config = dict(
    num_hidden_layers=16,
    hidden_size=192,
    num_attention_heads=3,
    num_key_value_heads=3,
    head_dim=64,
    intermediate_size=768,
    vocab_size=2048,
    hidden_act='gelu',
    norm='layernorm',
    norm_place='pre',
    norm_eps=1e-06,
    positions='rope',
    rope_theta=10000.0,
    rope_fraction=0.25,
    qk_norm=False,
    attn_scale=0.125,
    bias='all',
    tie_word_embeddings=False,
    parallel_block=True,
    init='orth',
    init_std_qkv=0.0447,
    init_std_o=0.0,
    init_std_up=0.0447,
    init_std_down=0.0,
    optimizer='soap_variant',
    learning_rate=0.00524,
    beta1=0.95,
    beta2=0.99,
    weight_decay=0.085,
    lr_head=0.0131,
    max_grad_norm=1.0,
    warmup_steps=200,
    schedule='wsd',
    decay_fraction=1.0,
    decay_shape='linear',
    final_lr_fraction=0.0,
    batch_tokens=65536,
    max_seq_len=512,
    doc_mask=False,
    train_tokens=174300000,
    max_steps=2660,
    dataset='wikipedia_en',
)
Each number is 500 + 50 x the weight over its row's rms, rounded and kept within 0 to 999. Layers, rows and columns count from 0. Numbers have three digits each. The size before them is the row's rms in percent of the matrix's.

# o: layer 13 attention output (transposed), 192x192, rms 0.126, rows 123-127, columns 0-95
# v: layer 13 attention value, 192x192, rms 0.145, rows 124-127, columns 0-95
# q: layer 13 attention query, 192x192, rms 0.0816, rows 128-155, columns 0-95
# k: layer 13 attention key, 192x192, rms 0.0903, rows 128-154, columns 0-95
o123 076:481445448509492466518603465339558472622509517556520551364465481483510506535488563541434388529477420462452445492470527490517501563486477425478541518608482609496466484435430498545504531497402537512480520601471497501508379511523482539479493496536473648587520468551510540536501509462519490525
v124 074:538500522518462558467500444502607486500498557556538571421541507491617570494552541414504505402557514490470438502482456513523482498440495545561595498519521482539601548472531482426547581505453586485554473503438605499549458468503462497537492544513577501652499495521457437537464446534537499459
o124 069:485495420556431480562485496535460544425489486515443463518417541540522485533466575550473479449503498542429516505558507491579422543426474505496528473515519533592509545520562556446496595520542548472412496482454454529436534526459533413550453538539502510586433557519414485481428437508496482409
v125 072:460488457551433461582480456536514573418501451540432530423521437423494521527596558507516430430483500344513555543527565480522486456443463456567412444541523546548494402501511503541531510520599569527598566545547466563495460451502493502556530536484422522518529484563586542476459549543553425521
o125 069:485526542530547531574465441398548386538511570488484507371425466570521454584573580492445411459519420508484428494363480588449504524478502494434498476584436460491459446547593513503482524538604450417557578458544478540514554464510533446491471433548447514585511460462498589527518474491549449448
v126 079:485503592501514514494489561586534434479517355508507495417490474475543480529462538473449504604438469406441569498460427478466450576463586477566556565514490485508535551512526542533442468400543480529526503552445527414609556551472508597579552490460541393433514470538476463505572535460481482441
o126 073:480454517406474589522474517521443485471512430586454491529460516487465553444551560459597424508513472563521525545557489558579489607454446447547529543441488596470509569448476480411480583490493493390576503588451429479508458487458444450467470514454479538497517499509453507640454583534454536557
v127 068:599501514459511471493504467404506426563509420511480475423474479475503467399466461507429621492472508489482547469515571461529533503504563538482517449474557596458594511470413508497508566507489460508598450530440457476485503604563527444556427572468493560615487523546513461534509469454579410397
o127 065:553524481424433432444535435533575435514514444513476529431512516495527435570453536523503574544389444537554496545582414487604519633480535542523500543538547498446524522467464495556534479508515449451504486531596512545534436547505521396498442564497461505565410529483482475448460543463493552480
q128 052:479533505523531463512456509511486449486563435527454563562499503367516543502447522467439412451486510488430512433594527538552557522552545550519472503606515556570505562448538482522449547444459558468557549540548465462438392454648443585511524504419433493517522567479486473485511576455540428496
k128 049:504440483418502507550525474458506445539471607497484390474550478534531536477437457484429588436510398432554516581395570504450436499584432494536580489429591373456568468498464484491545393477446478450386502457554509502459523562451456525453535515532549523531498368499486497560492462475545519502
q129 059:408540522447450490545508517486553346535467568504475550438476561534493506525544499514484526522505488434550433523569516477550553520433543485481560466501465511526473512503541531537391470484543453554530510559568574532521548445521529554545602474445535535433440583582546519518445541499474415500
k129 050:524513496412553435476451440437435575494453488512506514572579430483484464546564422400488514553483488478433498607442481503548461439520540440513553547488520511472545483440420487503552541585401474452413509466496447465472426534501385403517504422575483526562446463497407508543515482518592501522
q130 082:605521501483587432454548454539453538440585529477525515526554416465500471486477451471508364457534494534485497486390399440571484556525407500546440503505529473481494503459479513448560516503485504381429511495395393522480448529458439459514583512494428524560524488460414526501502577472542530519
k130 065:488501464548443565543520547469508491508468510476443520452467527535466542459512499569665566510500577495531544467507499522494424424498537543534519494463543515522479512425530534587508534488485554476568491511448495473515547526493473398498381464437559467486490533535500451466497540537506520504
q131 102:590448505428576463444545537476455522445603599402440474529542429506507482493491455447495428529502509543492533513438448482593481525470402453555438516501496488466512535432421561475490531505458548370401525546394428537371518454501480519495583545512405493532518436475415494573465451515544570481
k131 072:506429488408529480458506466546497566508410424477499533557520577476499566485565519426570537516566539582474569442442449507530394434566502451509479482431510484517493552496427526549552554577491424490441479487571489488528503499534421472488515390491484510439446501414433499486521558512560457542
q132 066:523529412538446467506488559478487493526485422514512565583469598495447575480528514514499506562473533581466494518533511544468460471525539538457475487434479392560498418557503553460526551541443565506578494509502505427625552513512496433423383551523296561534483506502481504658547448555462505600
k132 101:420581498451430501552492463414488574528537477517458441486537402485548430515428461497410514441471407436520465490507509437501606500422484511456515508558507502446517443535538428457484420448537501500511491479502551502410501460552596523515550600521465502520508396574578519435493408475516522401
q133 100:437447520525421504472464509484549455475494579531541452457474593471572496521524557569573580532479484381417538489548484527524580531539586525505541510479505530492469562442560494489397542414503476564502550518500540462468589536521549501503437475480560510427449575551618478481539575528502490429
k133 095:506468504411550473524469506501640519531451509505507455511592490548534525579471431439443609574534453424477543460560527447424397456546490481489475488541462512524531545459458468509495518481593542544507539467539523481509469515576573489462569507607517532470493538475443466452444542400569546384
q134 105:507479504534458492515522498525599598541459546543531541441553444539478575566503498503475591486462490537590459483510429487429527499553501514610528443472401492532648495481542556522502515546477478405508494435539496412575539521543406548424391470409403508538476564539493448494439454494512426456
k134 114:554496496502550423523469499514496452522497516448502516516546451518544533557525550571505587441443512421499479434516518518364450597559555556470483604548632432484422533522505483482446559541483480485501489550507533436549509425449461502446466534510460481554446430512457551528477398560435498464
q135 107:514505532457529555495513554453472485452559502560509444459530539494398461489463479466528541476607514556484433400656524446479565497456527496549439524447572456540454475598539486571534501447527468521577459486617479549623469539567499483517567543499454517490508566542517494510492483565514541465
k135 110:451524526446528504508540431505562479512589515489455425496567472471442443454494470523462518522514422494488430433523488506543517438519525414515419445527499499540538414501438503513501410499516525555570514405522533541618441561535496423565405496474555502483545505573508291372584399509525433584
q136 054:504449563455502386486510525443565438479470560430543448457457424578461543430460506553475411508460503490524450444424445416543472582453453489489460446427422572467529600448530511513456433430508479422427482544439457454478493447459502362483525603589436477469461526508507508539564539389542485450
k136 046:524476413473532611505510494630378563477595505536491492543460522557478507445479503427506426490529437486466521521623530565466533452425462462446553499438558408471544473429478536495541572518576555554458546445483514513442450527554448501523511503462412482508577502480490503449497535542419515526
q137 068:550490546557559528468512434569498476490552460499507420490553437445483492458451411481441359401523436472456446505485435393515474519494532483497488531551480538442522497495555474514539433471546557494475463536479499545475408584451499385500609561425515543422543529525489516383475581480426461532
k137 058:577531505364547448484525634493438563491539457572484452466496478469517474539555516516525490549421507487510469491587532588487460487528487558486506547468501451510575464615458536429524576540538419464498558490512493528516577447563532612524490524483430516493422547436570536622520538503525522504
q138 080:455486401488499442514484549406437519435540588481444496600569468492434525469514506501563515517518540562520551488522535582566461549472391489552507520485503477483571537458431563509481532472493479447443541485441383446511511463502499542431465518551334489533459470445455513671497443523566598525
k138 060:492443530431556467421482477496490524450471500504534557500464574516523552549525540404503478465552531529462527493416467543506462510561523463497504516520517434538507517508417584540565561484455444472461570485534487407564522505512426462451563459432513563494502482458418503546533521569524422539
q139 094:510485416454509456434490542430458477449509599495528485543507479493443524463518495458509487502503545533514516540495533573517495541468427499548447494480500459476513487436447571474463593483483510426477575488463434460512563438499485532371439587500327482497467463453388478653471471579570614560
k139 064:474491557460519477540473419473521461512524517500508478485572462488584460550519535465394515510455497544486422527506525429484573562502480467440548517542502500463515496634458508476521439538540427559447502477592567525474484433517571555490656482504475536575478495586521573467510457529573523488
q140 102:495512515556393555578499474535531426584422420564568501465467583517512533512525592558552566501522466439454451496528545511435558459529582553450566488502500536527501518581597456485503475509535449573583498457548540473572475564466532473529453433538551479488455562548582508402539546452432447499
k140 066:405560499620446493497483542433471471466535510495367502524452476455500497583436386589530468530476446396454391485592491527439589496423583538550518526566510499514455460485496503494456520454454632540548510546531520497528608514566498484468427565469458542496506467518626512519540383506496413455
q141 106:496560454508503476450547584510522489452611458473491489571552556537523494476578550549504467567492550503511503495544453613595504515572567497543537608425456431555495423553525567521413517469465533472465490576443538499484513462553549519520466515430496501465502462605506484566546451590471455520
k141 112:461497550474470543428515492519527548435548445520522478447491531412479469542520514542561449512578479413416450478576458588498505518509505474556432508416542500499535479447510549523480543475469537423480467545575490446497560535538529616542432355457520478462506471518521432495490435628586454471
q142 111:477586480514491591590574438529480557460550515530495504456487502480502483500512465473428541562463430541568519481407439567561513468540604464440552507589470545595506558495571541575515471481525536479548493410491503483477550459537566524671506490509446510479516566446556507499508465440541438498
k142 107:425459507648517575479459530448492569529472494551491521531461404427458451451475524470506527487496536431587532579509539502456510535445528427518550447499486527549554484505462542538431519522576403496593475552570545474476414508522530452577473469535547501483476496446555608490510487469525492457
q143 103:534500462467492525583436539490535376537580558513553453478519548452411504476478432515534551434536526462534483535426491583484576502438427508428491513519563405442548509482491530469460501528529507378478479469536505535481475491439497601435396467469557478494532572498476520493602458484412520529
k143 118:478500508455484491507492567507520391480463517406558527475527602462492503471526469493476485567521550473512405467555520475431537491498603546470581397469462485535445416533600472584476476456413596592562522404452461534541596487498539532513437475498449558567513521547533627476576486555548442367
q144 108:497512493537449622447495414515575551479503570389477474500470497470435587525494588473448489471512525481500523520485534472552577573488532442383500574464475476408466530540524389569556523512615538523514524537488577488443520500446474558469449542485512538540508554489450472481481537603535567471
k144 101:529403454573399561447500402551481407520465466466495456470564552531479580525523501496432445469494423454529436484541440521474515535499463545494531373498465443458504563555457508505454474442495567549529570528371462473475519491543571428601447553483534579489561556540475542437508573487550551438
q145 103:474564362543452531450598455511554452536610541409479516507484505488570513476604407452536570464511480524480499459519494516603504495454519517531493402533547533449556410539570487384547553470508418566482557530413528490503499588555465500452528478506568537451503457495453498606499438476491577408
k145 111:483545480505528516478529495433576484481615473439442502477588513489624527490550389503468561436477520523477524501419540507570669459474495521480546347548455526528597488429575502487584535417431477472552529477477493505466537508528564477455533523454383508542406458475514443467579458499525527444
q146 106:505552448468533470468515526464543482510528493481415522603612676457509474503471496477413554466519437474400448494526549559398436367467480504574476484606498533535502508476400463460555424500490523529394512543468471513444556485507456506434514489417505531474481538484488535485521475585385518466
k146 111:531429415452561475484448537461594505561490592536401531485485547541614427575416540529546564519441498500528442513471472463495453413468603500503515480575483507515518388466481497474536488468517459572461491476533451525537518542529540601448443458487421556483503481449487460509496499560472468417
q147 102:481500487519541483464540508515535511521474489425468492597467510560548413472531437494577421506609487463552503436509561495515519551476551552449538495430477406451460435500350516483486472526505536439552511545512494469618551515458465518521525393510471581455408477520499471604469554489563439404
k147 108:567492529500393434567581506501482566444469398435542532568530390535534529459518436491486433470513435512441523466523521438490484551461465547506460538479465525545475457530445537395595577502532549472468527490523472511453513468516467488525531488456523611502507427481382476588477566476491496464
q148 108:456523544494459444453593514504470542456482462510446447532494445465499501547549505430605504575544488550526546544492607503471471491499450486562484483561486475502505525494491493461433583509394431531507525568482460489526331446539569499496415487589505503526551560535599487414554547388475513513
k148 109:482518530452417494549440483463518398493513493505444651542465539494479578503461537427532511543514494507430538503576576559563488495432475515475474475504436520419493501391435414428506520518437565481411421521505600455540379458454454481530468472532424371487500492540574523506572486544448518427
q149 105:531500510483599590483505461440603572456555453496453475527446491571500463537532506490489508584509423457462494512542455544475467418575526466502526420518498555574470592534474376525514515481554555500562455532402556514518453530485557523497410487505536462548557499480476483476517600507501517451
k149 111:506491574568504541481482477527632488463501502447435480494492452523525513447527579490490506538520397500462497440498614463490505395581516496430481406505440498491518466617441489561556533474571571386496512618438538425495454550511532481501478475570502465565491462499538467500472482461531487440
q150 111:630451503598542507536609497473516570613540493553506492470469480537497513527381551482548451451403497503463481448605458600460394525433468582453556442409507563451517482518528529628502475497495527517492532460505558481529492519553503476536501447445434469477533507498585478556494513461583424471
k150 109:611467512491524633569505489425526485505575472504427520434510402533545446526484504534503459543568488438444462523451539586495481593437525468545557495510541466459496493608500480529485547520526462520509487445478517418463459458562496490468463578537516626430443585599588516574439543494518530544
q151 112:552639556504471548438524459537551531482588513528482452517501579526462494396576505459478507503596468465491461511548502450542536473525469493566480511541540489545553481485539440500405458514478413463579483478442467511456562533491557497436540428506522516486444506529525531489488555500521536434
k151 111:398509490560556557500481485495629470528470473583503455508587537499489528507519516520556546477582552441540525587555442448523528496503455420455502473527577543529517434485561488500493509406473462462481395509464537477547517510404543477496437393459497445519530581508516504570421534490520557630
q152 109:508506555495555603516546415482520504541608490452515614484495468521514482556497426381567433429574503510495453479527504452454402631512537504485504515569603514565424495523461458497506431521538533429455571555513550531498571458582567482488509473533496451490552583511460606508451509526518548444
k152 116:444590507484527552506586527334431508585598446535504458483538499487468584534502475485505517553497427549510569489479481456507418605417521463480480429495589558571468483499435534527537453522510497547567553501545520490542430521480419550482464390548576447455512447447419512460426440461453539436
q153 108:559491394477484630493435511526614503438543452473573434476438522588513468494531568497458555495482540493511491448487469506541450368517490466536492498548493524435423506481506484493508612500467499525553541507577446422456529543608503512471523527541552526514499466513552526510426450464503498430
k153 109:379498474435418554477436480495532506436512581524461461481526433514510502514492527519523543523465394484554532499421510468514536470541455501428483556516543462460436462475484495459536544402522480552535513600553538492453453466548514432566510516445527561479501495549531509561465475465522566495
q154 108:495533451546444499506481485465443437502482496461488505550543411508492456456475483484514440478437503448536515562604520541457558468538413477531517509574447542557565505481424537392502557417494486529575598505417468476593449442402519506660471482526431482584523457471544540520523460555554505537
k154 116:523455458579468514545522479490542480461497553520519492571524505415546565454362475468535490561499548495554492551569518513558470592512456488517495486507401567541480524415462496435520474456502699564554436397553469496563469509456504528492585491514502471590480408480451396518487471515491555462
q155 108:455488563595505457477473468448461477475500508581553486515576484542520470453441522415555554394456464511563474474509515522477470428494522480489454538478453503506430444542524534469591498498475471481466471569517581525523600464451552553521481506455458435538540569465393467493449602547442493492